From a checkpoint of a small transformer trained on Wikipedia.
Architecture: rotary positions, no biases in attention or MLP, embeddings untied during training, some layers without attention, shifted keys, capped logits.
Each number is 200 + 30 x the weight over its row's rms, rounded and kept within 0 to 999. Layers, rows and columns count from 0. The size before them is the row's rms in percent of the matrix's.

# up: layer 3 MLP up, 256x64, rms 0.387, rows 136-182, columns 32-63
# down: layer 3 MLP down (transposed), 256x64, rms 0.197, rows 136-181, columns 32-63
up136,090,239,153,237,210,201,115,168,176,202,218,229,194,142,233,258,142,193,193,204,193,149,224,192,194,172,242,194,174,213,206,247,198
down136,102,231,208,231,224,189,249,175,237,185,202,169,203,218,237,249,243,185,206,190,201,213,202,214,231,209,173,199,180,260,172,137,238
up137,101,200,239,195,224,189,187,185,218,201,226,197,118,204,190,179,208,178,200,146,221,220,251,146,205,268,229,240,187,216,169,182,209
down137,097,223,178,196,193,190,202,172,209,199,188,256,191,172,162,165,271,181,197,167,213,146,166,190,196,211,151,197,161,227,202,160,141
up138,104,244,204,190,210,217,156,209,211,252,132,172,190,223,197,211,194,185,272,198,268,226,164,193,188,187,123,197,207,205,211,171,178
down138,118,157,195,172,197,188,218,221,255,191,221,194,189,234,183,202,179,198,153,181,173,187,191,111,182,190,207,203,222,233,185,236,103
up139,101,188,227,221,188,197,200,177,199,153,171,240,163,242,221,162,159,244,166,141,148,232,191,197,229,177,178,229,163,200,235,203,206
down139,103,172,246,152,199,239,212,175,149,170,221,211,244,190,266,201,175,206,196,167,261,202,254,182,192,222,170,228,244,199,204,201,219
up140,101,235,169,181,199,261,176,196,233,155,215,208,199,192,212,197,160,157,242,226,202,255,205,193,223,174,241,145,226,231,206,227,215
down140,099,209,204,209,191,176,250,225,207,209,248,159,161,241,186,202,275,197,201,187,231,200,226,251,240,173,246,225,219,264,205,155,137
up141,084,223,176,231,234,214,220,174,216,203,202,179,188,228,197,170,238,195,205,234,187,220,212,188,151,251,165,253,206,198,201,199,227
down141,076,217,209,181,184,238,197,153,226,209,155,176,176,199,248,145,274,215,180,175,182,199,251,191,238,189,163,194,217,198,218,204,157
up142,104,186,168,197,226,228,150,213,249,168,165,253,200,229,225,188,170,171,195,189,193,225,167,198,273,213,212,211,186,157,206,203,184
down142,104,190,244,241,171,169,211,214,188,248,194,167,171,206,200,212,186,235,207,194,180,213,158,196,177,205,192,178,237,230,160,195,123
up143,102,207,168,237,128,242,228,200,209,184,141,165,208,208,202,204,233,210,240,202,191,239,235,184,239,184,223,219,234,208,165,165,209
down143,105,209,245,178,237,192,224,209,149,210,149,164,216,159,193,224,178,231,241,238,194,214,216,122,179,250,156,178,189,229,199,184,151
up144,103,139,175,193,175,244,178,195,186,209,247,201,199,212,219,211,174,203,137,168,258,202,223,168,135,211,178,153,177,167,154,200,242
down144,106,217,239,171,212,176,199,175,164,227,234,195,264,148,232,163,167,161,169,201,212,221,195,143,189,207,160,243,193,153,210,184,231
up145,090,267,223,192,217,195,160,256,201,174,266,144,201,246,187,193,215,196,163,195,221,194,233,195,194,207,209,189,173,172,116,215,234
down145,084,165,204,147,243,212,220,201,163,254,209,198,200,208,192,215,146,175,190,170,214,190,169,234,187,189,218,198,174,220,190,241,208
up146,096,248,197,219,235,244,206,187,201,206,165,201,200,154,155,189,228,188,222,190,234,228,192,175,231,178,247,183,229,188,134,150,162
down146,093,182,204,230,196,187,219,216,239,203,195,191,135,217,173,208,190,192,241,214,213,231,209,228,194,175,200,175,187,233,196,197,120
up147,100,181,134,216,249,223,174,174,168,148,151,232,179,235,202,186,163,193,224,227,166,179,179,231,172,217,163,150,164,151,146,184,192
down147,085,200,172,193,158,219,206,214,230,187,206,187,214,193,206,214,150,192,176,122,193,267,228,246,204,221,163,150,177,214,203,249,194
up148,114,222,186,166,205,216,230,164,176,170,178,172,208,174,151,198,218,182,160,160,200,199,195,239,182,177,190,189,162,168,170,184,211
down148,121,196,229,221,211,180,199,208,167,206,205,235,213,175,192,237,236,197,178,171,199,178,204,299,174,221,244,176,179,197,214,195,106
up149,103,241,244,210,149,220,156,241,219,198,203,240,190,223,192,182,219,207,231,213,170,223,194,187,227,252,201,207,178,176,175,236,196
down149,100,213,226,185,190,182,199,208,196,207,173,195,249,215,189,167,150,223,234,210,226,185,165,189,146,233,193,150,209,261,278,187,156
up150,085,180,229,229,186,220,185,240,166,184,202,247,194,197,198,221,209,173,241,231,273,155,221,194,198,228,240,183,186,177,183,232,226
down150,089,222,183,204,239,178,206,220,164,155,224,226,173,208,173,184,220,177,197,154,195,201,188,269,214,190,217,210,156,161,189,163,154
up151,103,251,188,162,200,216,222,178,183,116,186,134,221,203,140,166,157,197,179,196,187,236,210,196,177,213,235,187,200,190,202,211,200
down151,109,257,163,215,269,215,204,269,214,180,174,197,182,225,224,183,204,214,256,216,217,182,184,162,182,149,178,191,156,200,232,199,140
up152,094,227,179,177,231,221,209,159,201,204,183,221,153,246,168,192,197,200,265,213,192,172,240,172,204,221,165,196,196,227,163,166,229
down152,098,239,174,179,146,202,184,211,215,127,231,202,142,235,207,222,197,233,185,215,212,233,230,183,207,184,134,199,184,205,226,205,219
up153,104,221,224,231,222,221,129,229,202,143,224,237,172,220,241,170,174,203,223,177,210,139,236,214,221,236,187,153,194,201,203,217,179
down153,099,208,214,184,180,225,236,191,200,193,208,183,196,253,210,191,190,238,194,180,190,249,227,207,230,191,222,269,179,199,206,202,147
up154,093,159,225,227,239,229,214,165,238,202,201,213,239,171,226,187,176,181,174,192,175,204,211,257,207,231,221,168,211,149,117,220,248
down154,118,190,216,235,192,199,245,192,219,187,136,181,161,202,181,195,173,239,221,234,198,173,189,112,159,205,223,204,212,276,225,209,111
up155,085,217,206,236,167,241,166,199,222,238,183,166,187,249,197,218,188,187,191,137,182,170,179,224,184,227,212,203,195,218,237,194,240
down155,104,217,214,167,232,223,194,163,197,196,174,203,210,194,194,214,191,204,192,135,224,195,220,186,229,178,236,211,226,186,171,212,60
up156,097,224,254,183,222,192,203,175,170,193,218,210,234,169,213,209,186,170,244,254,216,200,254,154,223,256,194,197,188,178,173,160,118
down156,092,184,169,186,175,208,210,225,198,249,160,142,195,246,176,217,177,224,187,202,219,202,172,184,198,133,199,198,247,253,227,219,274
up157,089,164,224,148,201,191,227,177,177,170,156,207,225,209,224,204,158,186,161,172,229,222,192,191,252,210,223,185,218,248,151,196,199
down157,106,243,196,189,195,209,156,190,217,170,211,196,174,214,185,186,301,211,225,236,148,195,210,173,197,224,167,213,179,159,196,179,215
up158,074,186,240,213,209,214,231,219,171,285,142,158,186,212,213,217,245,206,204,178,257,169,211,256,204,226,227,191,180,233,244,148,145
down158,101,174,225,168,214,178,204,201,210,204,198,191,228,230,181,190,185,204,229,231,213,229,208,141,182,210,195,239,220,237,211,193,92
up159,108,200,166,216,221,176,229,240,171,229,173,228,197,228,147,219,185,227,202,222,231,178,150,176,251,166,211,192,215,185,223,219,247
down159,096,201,156,225,213,214,224,208,164,211,151,181,174,258,156,167,215,203,206,176,221,184,156,220,261,182,231,179,185,209,214,235,140
up160,104,169,224,173,252,217,197,244,228,218,154,157,165,254,240,201,214,165,158,218,247,227,207,161,206,169,197,180,205,228,173,189,253
down160,091,225,220,166,236,207,235,219,186,185,216,145,114,220,197,196,215,152,174,189,220,231,204,223,228,171,244,218,175,227,190,222,173
up161,106,211,163,223,206,258,177,180,194,236,153,197,197,157,190,174,204,157,223,238,216,196,223,210,252,179,182,235,188,212,189,163,160
down161,096,170,206,170,160,199,219,153,255,240,195,206,185,233,164,207,252,216,145,182,201,201,183,164,194,188,200,182,187,145,194,255,181
up162,087,187,200,202,182,232,169,169,172,214,204,230,208,212,246,220,175,164,208,217,219,225,209,193,155,278,216,215,122,235,207,182,198
down162,070,188,179,200,201,202,214,164,222,221,153,193,184,253,212,187,262,196,189,157,182,231,197,233,194,264,185,210,178,205,210,201,231
up163,115,251,178,181,205,258,128,173,172,194,182,266,182,172,227,188,197,149,186,210,176,222,200,207,207,213,196,167,157,199,236,241,213
down163,129,210,228,163,168,223,218,197,236,196,191,260,164,225,231,191,243,175,180,174,222,256,238,204,177,165,167,207,212,253,221,240,217
up164,108,172,227,226,188,244,239,239,211,188,177,164,154,238,251,169,177,193,144,174,206,203,180,217,242,216,244,158,171,175,175,156,209
down164,123,257,182,210,178,234,179,156,188,220,190,240,176,173,202,184,254,181,258,217,180,202,228,202,209,197,191,240,136,161,213,225,238
up165,096,217,191,203,141,234,211,210,189,148,186,202,185,186,282,172,175,159,192,224,245,219,222,195,255,268,231,232,200,183,205,230,196
down165,085,207,155,278,198,251,202,215,226,195,155,195,210,220,163,165,202,198,209,156,197,207,219,243,253,209,216,160,196,170,195,186,178
up166,093,189,190,138,195,264,189,206,216,221,209,240,250,235,236,233,225,219,227,151,200,203,153,161,201,188,182,216,246,195,184,172,243
down166,085,178,185,194,237,212,191,187,182,219,148,210,199,255,209,234,200,171,213,142,196,147,205,244,214,217,207,240,189,187,201,192,191
up167,121,168,233,203,228,172,207,172,189,165,166,218,148,187,228,132,192,207,269,193,195,198,220,241,227,234,172,179,211,190,222,186,205
down167,120,218,170,164,189,188,181,168,209,159,212,215,208,225,157,218,218,226,185,235,133,250,197,125,222,208,179,205,251,220,205,205,146
up168,112,177,224,229,194,166,214,251,167,215,199,236,212,205,199,210,114,241,251,206,223,213,184,202,164,202,198,159,159,180,225,213,214
down168,106,184,174,156,184,218,188,193,198,176,256,200,247,202,221,214,276,178,196,188,151,188,181,243,205,228,211,166,186,154,228,230,166
up169,096,259,230,196,242,218,233,246,220,208,172,167,179,184,190,199,187,137,213,191,183,246,176,183,221,272,238,162,186,206,201,187,172
down169,088,190,188,208,135,208,189,204,207,177,159,222,196,227,172,192,222,218,188,173,223,221,195,191,241,182,207,215,185,203,166,175,136
up170,105,216,196,191,208,141,198,140,168,163,221,207,209,242,232,168,178,184,169,176,203,220,208,170,212,218,180,231,208,226,191,230,230
down170,088,211,185,234,199,154,166,206,169,238,180,236,159,193,204,197,216,182,194,222,263,192,219,234,166,162,209,210,182,243,193,169,200
up171,108,196,247,187,178,140,247,216,178,204,203,179,214,220,245,188,132,224,218,224,253,125,217,214,185,242,192,171,170,159,154,205,186
down171,107,194,154,173,204,166,203,196,215,180,208,199,255,226,201,189,181,205,223,231,168,207,195,211,196,216,169,161,167,171,208,222,147
up172,101,209,180,190,175,194,156,182,151,175,185,202,156,196,189,202,198,115,244,191,233,260,209,228,156,226,197,225,190,198,188,206,214
down172,094,187,229,216,167,227,228,179,160,224,238,126,203,209,150,207,161,235,202,89,218,214,160,219,223,212,169,198,210,252,172,173,201
up173,103,206,283,207,194,201,216,219,179,174,169,208,194,122,265,187,200,166,217,243,185,178,192,166,241,181,228,231,228,178,242,193,211
down173,094,205,146,215,195,190,199,202,201,188,204,230,90,206,216,174,216,236,240,211,168,170,200,220,215,218,216,195,183,183,222,238,292
up174,095,249,196,212,208,194,137,247,207,186,178,257,146,177,240,205,170,157,177,229,202,178,213,187,196,197,202,179,252,192,170,271,182
down174,098,154,175,235,180,228,238,132,210,210,219,202,281,221,240,202,270,213,234,224,200,243,217,220,197,177,248,136,229,232,190,194,200
up175,107,222,223,199,187,202,227,186,179,175,228,187,182,173,205,223,195,204,216,216,197,171,175,195,182,195,274,202,177,175,204,223,252
down175,111,196,198,168,201,220,206,197,150,255,204,212,172,208,181,186,174,224,142,176,205,217,226,162,225,250,222,206,151,205,148,168,190
up176,115,202,206,250,181,248,180,265,238,203,180,178,154,164,267,182,180,243,225,211,199,164,167,204,230,149,229,202,180,161,175,176,178
down176,117,205,224,232,264,263,205,177,210,197,218,229,249,233,168,211,176,138,167,211,228,234,167,203,196,250,197,187,213,183,208,184,131
up177,107,203,241,200,209,123,194,207,167,194,204,217,170,209,210,221,253,256,236,171,216,225,253,184,205,176,178,182,210,161,198,210,222
down177,099,159,185,233,219,212,194,213,206,202,240,199,183,194,199,233,197,231,232,245,268,219,202,253,186,205,237,201,259,220,180,161,234
up178,111,172,212,155,256,192,176,221,222,220,167,211,271,133,222,202,212,204,266,168,204,138,204,234,174,198,185,213,179,141,186,197,227
down178,113,186,218,178,149,254,156,201,157,221,214,185,240,215,189,181,206,219,192,182,214,180,222,159,152,177,203,223,135,183,247,181,267
up179,072,169,146,232,216,187,207,200,231,200,165,202,174,191,188,213,225,167,179,226,196,244,211,190,264,206,250,155,215,171,168,158,199
down179,068,233,211,213,185,131,176,182,208,223,182,231,213,183,221,192,163,183,199,176,192,219,186,133,207,248,217,195,179,128,152,204,161
up180,094,233,194,201,218,171,213,205,243,278,164,196,176,224,211,218,220,211,208,224,221,232,169,216,172,230,213,232,171,135,232,159,207
down180,094,226,235,162,216,174,239,186,171,197,184,218,191,241,246,206,228,229,161,185,248,259,176,218,212,248,185,166,195,210,209,184,160
up181,102,229,177,239,233,159,223,154,195,218,189,245,221,147,228,175,164,227,219,204,169,194,202,196,179,206,156,203,196,214,207,208,241
down181,099,210,180,228,198,194,171,221,139,221,192,205,205,231,210,227,199,136,242,145,202,210,191,188,212,175,246,231,175,190,200,168,278
up182,091,192,217,209,177,225,196,185,218,219,158,210,205,223,230,240,164,236,252,175,202,230,196,167,215,180,189,178,218,189,223,240,219